python train.py --n_layer=13 --d_model=160 --n_head=5 --n_kv_head=5 --head_dim=32 --d_mlp=512 --vocab_size=1024 --activation="swiglu" --norm="rmsnorm" --norm_place="pre" --norm_eps=1e-06 --positions="rope" --rope_base=10000.0 --rope_fraction=0.25 --qk_norm=false --attn_scale=0.177 --bias="qkv" --tie_embeddings=false --parallel_block=false --init="normal" --init_std_qkv=0.0531 --init_std_o=0.0 --init_std_up=0.0531 --init_std_down=0.0 --optimizer="cautious_adamw" --lr=0.0021 --lr_mult_qkv=0.5 --lr_mult_up=0.788 --beta1=0.95 --beta2=0.98 --lr_head=0.00501 --grad_clip=0.5 --warmup_steps=251 --schedule="wsd" --decay_fraction=1.0 --decay_shape="linear" --final_lr_fraction=0.0 --batch_tokens=16384 --seq_len=1024 --doc_mask=true --train_tokens=96250000 --steps=5875 --dataset="wikipedia_en"
Each number is 128 + 24 x the weight over its row's rms, rounded and kept within 0 to 255. Layers, rows and columns count from 0. The size above them is the row's rms in percent of the matrix's.

# layer 7 MLP down (transposed), 512x160, rms 0.0819, rows 331-337, columns 0-159
size [ 99  96 107 107 102  98 104]
[[187 152 108 120 111 119 153 162 119 144 131 172 134 124 108  83 151 147 153 130 117 112 137 106 112 165 141 133 136  87 156 131 181 103 157 108 109  74 118  99 163 146  99 120 126 111 142  86 128 140 129 151 159 119 134 112 161 131 110 115  82  98 103 166 122 144 126 150 106 137 118 113 126 169 139 125 129 132 124 160 111 139 128 114 158 142 123 159  98 109 109 156  85 116 179 149 111 126  86 153 113 125  96 146  96 117 129 166  99 151 155 123 107  56 142  96 134 117 137 140 129 154 125 109 141 130  82 156  84  94 104 124 135 162 122 156 128  83 151 154 132 125 132 132 127 119 116 129 148  99  83 114 142  88 118 145 141 134  97 111]
 [131 111 107 148 117 120 118 155 145 129 130 104  90 129 126 152 132 149 148  71 112  89 144 102  87 174 120 121 120 148 123 139 112  90 137 109 105 141 146 204 160 146 130  97 165 158 147  99 140 117 101 127  97 140 101 148 122 127 126 144 113 140 134 142 123 166 117 143 134 149 131 101 166 122 114 102  93 125 132 131  91 173 171 164 103  99 128 130 186  91 145 106 120 120 129 136 119 143 159 151 164 124  92 154 122 118 119 138 159 148 162 131 102 152 170 103 123 116 153 122 161 120 153 107 105 123 130 157 133 184 139 119 116 144 162 152 137 163 133 148 102 100 167 142 138 149 133 108 159 192 113  97 128 156 148 137 129  99 145 147]
 [138 114 120  99 126  91 127 103 120  76  75 129 139 109 124 169 131 100 122 150  74 161 119 116  70 120 127  91 136 130  93 109 113 132 172 112  86 126 130 124 139 104 188 116 115  89 128 128 138 119 129 109 139 128 113 131 128 139 160 156 126 132 108 167  96 164 104 140 135 149 123 145  99 129  91 139 105  51 158 162  91 107 167 114 147 135  90 111 162 108 113 106 159 145 165 128 130 128 108 139 121 141 111 174 105 116 136 150 101 126 140 149 100 164 108 114 145 109 109 164 136 109  95 138 139 117 117 143  96 139 109  86 130 161 104  81 112 129 125 138 158  94 117  91 121 132 137 140 133  97 109 143 118 129 136 118 105  98 157 150]
 [151 131 125 101 136 100 126 137 118 128 163 133 111 149 139  82 127 152 147 119 172 133 136 136 156 126  99 131 107 154 127 123 124 145 174 146 127 117 102 135 126 156 132 154 125 124  97  98 114 129 157 102 122 107 113 112 109 135  89 149 161 156 149 148 133  88 102 130 135 139  89  73 107 128 126 162 110  51 114 139 163 162 106 103 163 149 159 115 140 158 115 117 129 122 183 115 122 117 145 144 147  89  93 120 133 125 149 101 112 178 168 123 150 113 126 129 111 177 119 101 106 165 185 121  90 124  90 131 126 183  95 135 144 150 129 118 129 116 119 150 118 152 155 139 146 165  80 143 142  87 141 149  83 112 130 120 148 151 125 117]
 [107 126 143 132  87 156 100 133 106 130  93 131 124 129  92 128  96 138 132 106 140 147 117 121 100 124 122 116 113 111 123  99  99 133 121 163 127  94 117 135 169 125 155 161  95 134 124  90 144 103 135 112 149 151  80 113 103 122 159 174 132 128 132 112 155 124 107 128 150 117  83 174 144 128 189 106 143 128 123 128 102 150 114 148 126 106 110 130 142 116 119 110  49 141 110 138 151 124 100 139 107  74 128 114  52 109 120 138 137  88 147 178 128 127 107 130  88 112  70  91 111 162 124 133 142  85  81 130 114 125 109 124 119 108 120 169 130 162 133 131 122 130 167 120 148 105  99 133 119 120 108 149 147  89 130 136  86 144 148 139]
 [152 146  76 137 115 143 144  86 142 144 142 126 128 119 171 142 139  54 147 126 123 137 143 157 144 111 156  89  94 142 171 140 164 109 110 156  77 140 136 132 137  89 148 124 138 116 155 164 111 134 167 139 111  66 122 144 131 129 128 116  99 127 123 159 162 138 151 131 135 130  98 130 101  85 149 109 136  99 158 153 109  90 136 127 120  89 141 132 116 144 144 165 108 130 138 126 116 146 134 132 173 137 166 116  71 132  89 135 119  96 165 144  95 146 126 137 103 103 142 157 145 114 143 129 165 135 143 115 140 123 137 133 115  94 104 115 136 109 134 173  95 100 122 106 200 102 118 130 122  85 128 141 138 178  99 116 124 119 128 120]
 [200 153 135 134  80 128 141 128 129 140 106 140 138 117 126  94  73 122 129 134 107 134  91 123 100 129 178  59 109 165 141 131 143 133 104 168 184 120 143 147 105  82 146 130 137 148 137 107 124 148 103 170 135 139 126 136 142 119 163 150 148 139 167 115 142 149 147 138 106 137 127 137 153 102  85 145 133 104 148  91 147 115 109 116 148 159 113 110 129 148 115 132 154 150 133 124 183 122 131 143 162 132 136 140 163 130 119 161 106 107 137 145 155 133 117  91 133 124 130 138 124 136 145 127 140 153 138 131 169 152  86 151 128  70 135 147 147 133 102 127  98 120 142 135 178  97 128 118 139 175 148  88 120 174 133 117  96 109 170 157]]
# layer 7 MLP gate, 512x160, rms 0.0831, rows 332-338, columns 0-159
size [100 107 107 119 101 105 107]
[[130 111 121 159 136  60  83 130 139 106  90 173  86 136  96 162 122 152 147 123 136 122 153 111 147 177  86  92 133 149 116  93 111 136 142 150 123 123 142 107 100 123 156 116 134 127 127 129 102 130 142  98 109 174 144  94 129  94 142  95 157 112 153 161 146 119 136 122 126 141 116 146 136 126 144  37 117 123 154 102 125 157 148 198 135 122 119 127 117 110 156 104 120 104 103 133 147 149 141 157 124 104 149 101 110 101 135 119  89 135  99  90 142  76 147 119 127 138 125 131 144 120 141  99  99 117 115 134 145 115 103 138 150 101 143 131 133 169 131 174 146  98 115  73 142 125 106 124 130  80 143 125 155 143 106 127 160 142 142 135]
 [110 113 136 145  98 110 114 115 124 139 147 101 100 157 120 109 105 119 143  94 158  94 119 104 128 120 103 133 147 142 126 127 104 105 111 131 139 176 147 155 108 136 132 151 104 165 122 171 120 141 101 173 104 150 150 182 145 145 181 117  81 160 153 114 147 164 155 163  97 103 162  69 118 127 155 173  87 147 138 113 148 129 124 126 129 147 136 114 122 153 124 139 103 123 108  99 151 122 108 125 178  71 108 145 178 100 127 134 130 144 122 152 115 119 117  77 100 133 117 106 124 124 115 127 100 156 139 111 106 112 144 160  91  84 117 146 111 166 134 139 112  95 124 147 125 149 128 138 165 128 138 153 174 142 152 174 116 152 154 127]
 [146  54 170 136 104 139 100 169 142 128 147 130 128 127 121  88 117 144  52 122 153 157 161 136 149 148 128 114 112 124  70 139 162 145 153 124 136 110 137  87 132 125 161  98  98  75 102 111  85  93 136 126 132 175 145 147 127 132 111 126 127 112 141 122 132 112 169 132 142  96 129 107 113 118 103 162 106 125 134 119 104 124 149 164 131 101 108 140  74 151 139 101 122 149 114 113 152 154 108 139 179 115 111 147 140 149 137 140  84 132  97 139 124 114 144  68 148 151 131  94 149 129 117 133 111 144 143 124  87 116 150 126 139 139 116 140 123  91 100 123  91 138 130  72 144 143 133 119 111 128 113 135 140 117  74 112 111 164 113 139]
 [149 126 138 120 100 150 113 144 139 119 173 126 110 134 174 122 137 109 120  93 134 117 134 130  85  89 110 133 131 133 145 106 127 150 160 115  70 103 125 102 118 131 107 133 110 114 110 117  99 106  78 150 125  99 142 149 133 155 128 113 115 147 149 120 152 129 145 155 102 124 105 131 121 118 149 130 136 199 136 142 192 101 108 144 163  90 157  50  99 104  96 149 129 134 145 119 132 118 109 118 163 105 118  99 192 142 134 152 104 111 137 127 135 118 100 105  72 124 154 150 160 113 126 147 106 160 152 100 113 147 122 110 109 114 124 150 128  85 144  90 122 122 135 151  77 163 164 125 135 125 138 144 156  87 128 164 136 112 142 113]
 [140 126 133 159 103 126  87 108 118  97 140 141 110 134 105 115  83 113 182 152  94 131 115 163 126 169 116 145  95 109  95 137 123 159 152 113 122 120 125  75  83 133 156  95 170 135 100 127 123 152 118 106 129 163 133 122  93 136 126 112 114  74  75 141 158 155 136 129 140 118  98  94 178 144 135 112 123 128 148  96 142 127 120 142 152 126 139 148 104 125 153 155 140 169 111 138 155 167 133 105 129 133 148 110 129 139 140 106 127 148 142  97 152  95 143 145 104 124 159 123  95 101 151 129 113 138 136  86  52 154 148 120 155  98 130 117 139 110 103 120 105 107 167 117 134 122  67 134  94 110 119 137 119 122 105  84  94 150 112 160]
 [ 98  92 116 141 135 146 151 136 131 160 180 151  78 155 131 128 149 107 143 109  96 160 118 114 131 130 159 115 160 141 131 165 123 150 109  73 113 194 105 114 102 142 131 141 110  94 123 117 130  98 100 134 115 138 130 167  71 144 127 165 110 135 117 137 161 125 125 123 126 135 149 109 115  98 117 127 140 127 131 161 148  79 113  91 147 130 118 124  85 148 115 133 128 152 130 150 117 103 108 102 123 123 125  95 164 129 103 111 108 175 129 135 120 139 109 151 104 108 160  73 140 118 154 127 122 135 170 111 155 151 106 149 170 150 126 149 144  75 142 136 188 108  96 153 125 134 136 140 169 129 116 151 166 108 116  91 136  99 133  80]
 [126 105 102 100  93 123 182 171 160 119 122 160  96 127  98 117 158 129 144  91  89 101 157 155 150 159 100 106 120 110 177 124 146 112 116 139 111 117 126 112  96 100 120 105 149 126  86  84 156 103  97 149 150 132 164 121 116  87 154 105 108 126 120 137 145 109 150 130  88 114 144 162 136 118 139 177 136 137 135 123  97 133 122 148 124 100 131 113 122  98 112 104 122  79 116 125 168 161 161 133  98 147 143  97 135 145 108 108 101 136 134 132 140 115 168 109  98  99 112 119  80 121 123 124 126  99 133 139 106 118 110 154  86 114 122 147 139 111 177 141 122 128 180 108 130  84 115 159 109 132  83  85 156 110 166 102 158 137 134 140]]
# layer 7 MLP up, 512x160, rms 0.0776, rows 332-337, columns 0-159
size [ 93 110 100 105  96 103]
[[110 102 143 146  91 142 128  89 117 110  90 124 105 155 100 149 145 128 100 183 112  76 106 143 108  98 133 120 118 169 174 137 100 109 108 126 129 129 169 129 101 118 160 110 116 154 108 113 122 146 151 128 119 129 129 139 108 182 144 112  97  82 154  87  81 145 108 145 150 117 106 134 153 104 123 137 132 151 127 121 152 142 138 137 135  82 115 126 125  92 138 137 129 129 118 138  84 128 157 142 144 111 118 159 152  99 109 158 128 104 166 141 153  94 128 117 154 125 129 165 141  93 167 137 114 141  86 172  69 131 126 114 127 106  91 114  86 163 153 140 117 110 141 140 120 168 126 117 170 154 108 158 156 137 138 158 175  95 131 144]
 [143 117 134 126 136 165 130 129 164 165 123 128 154 104 100 100 110 167 112 171 138 146 126 109 145 175 129 140 127 147 158  94 116  94 116 141 136 132 128 138 130 111 113 163 198 107 166 107 178 134 151 131 146 128 126 132 141  62 134 117 165 115 133 119 149  97  95 130 165 132 110 151 123 169 152 112 136 138 116  99 131 140 141 128 103 130 129 106 112 153 127 157  87  81 135 136 125 138 119 164 123 118 173 178 100 118 125  63 153 117 107 148 130 128 107 112 103 153 130 146 123 129  96 121 149 115  80 126 169 165 151 121 126 104 102 102 121 167 141 100  83 157  86 153 136 166 142 150 154  85 150 146 124 127 125 118 114 128 147 113]
 [106 173 151 131 158 162 134 151 131 131 101 137 102 147  90 107 125 139  78 103 127 108 112 150 167 177 144 130 154 121 140 128 111 149 151 145 160 116  95 165 145 163  80 132 129 136  76 109 139 129 128 112  84 121 121 105 122 140 174  84 109 136  70 160 139 135 158  98 109 136 113 114  99 104 115 149 135  95 136 128  74 107 136  94 115 107 103 192 148 158 136  89  71 107 136 128 101  85 136 129 135 137 106 102 125 117 106 107 137 144 122 123  86 149 130 119 121 165 103 123 128 118  99 149 134 108 145 151 146 136 129 174 138 123 118 121 163 118 104 153  86 151 101 121 130 103 142 110 118 100 123 128 160 116 135 109 124 160 114 152]
 [131 160 108 121  95 109 117 107  83 135  85 125 148 141 123  86  97  98  95 122 134 129 119 118 139 149  96 116 135  87 118 174 111 113 105 124 143 154  85 149 137 125 103 152 149  81 146  81 166 168 148 147 167 154 140 140  96 126  97 141 123  94 137 148 131 100 148 109 146 141 128 141 105 143 106 119 143  89 120 119 132 167  93 116 152 112 145 141 118 121  96 115 102 128 133  95  99 136 157 106 102 158 142 145 108 142 107 136 149 130  87  97 111 119 182 146 146  80 130 168 137 169 127 127 128 109 130 135 129 155 128 142 105 125 128 136  95 180 112 119 187  82 138 141 122 112 106 127 156 174  94 144 119 111 109  95 138  91 163 119]
 [145 138 128  89 113  96 144 127  84 128 124 116 110 106 123 101 127 143 121 141 134 146 141 136 113  76 129 119 118  95 150 103 110 151 135 141 129 126 145 139 167 116 141 178 140 126 178 144 127 137 103 147  69 105 101  91 187 114 107 145 142 123  87 201  97 191 130 167 135 102 180 144 101 140 127  92 139 108 153 153 134 133 134 160 147 138 110 122 146 103 135 170  95  95 152 101 106  92 132 146 136 119 135 122 143 125  83 140 104 103  91 134 136 121 113 130 136 142 115 176 106 180 108  91 152 104 116 135 141 148 104 123 124 132 132 141 142 101 153 118 108 111 124 140 147 126 114 187 110 117 138 108 103 131 107 155 144  99 116 129]
 [ 99 161 142  93 103 136  98 127 119 172 151 147 140 129 161 125 142 109 102  98 153 114 133 181 152 145 116 155 144 130 129 120 142 133 151 117 116 113 148 187 107 161  99 138 124 140 124 166 106 145 151 161 132 130 140 181 117  55 132 131 172 147 101 104 132 136 131 134 182 131 152 138  75 188 147 101 146 117 132 110 105 128 118 105 142 125  94 127  77 170 114 119 130 127 126 122  87 133 122 122 120 140 150 130 133 161 122 130 151 138 119 180 115 123 124 122 115 133 119 109 102 130 103 110 128 152 121 109 122  90 137  85 158 177 132 124 170 131 124 162 107 173  87 100 137 108 122 111 138 115 117 141 155 179 148 116 162 121 147 148]]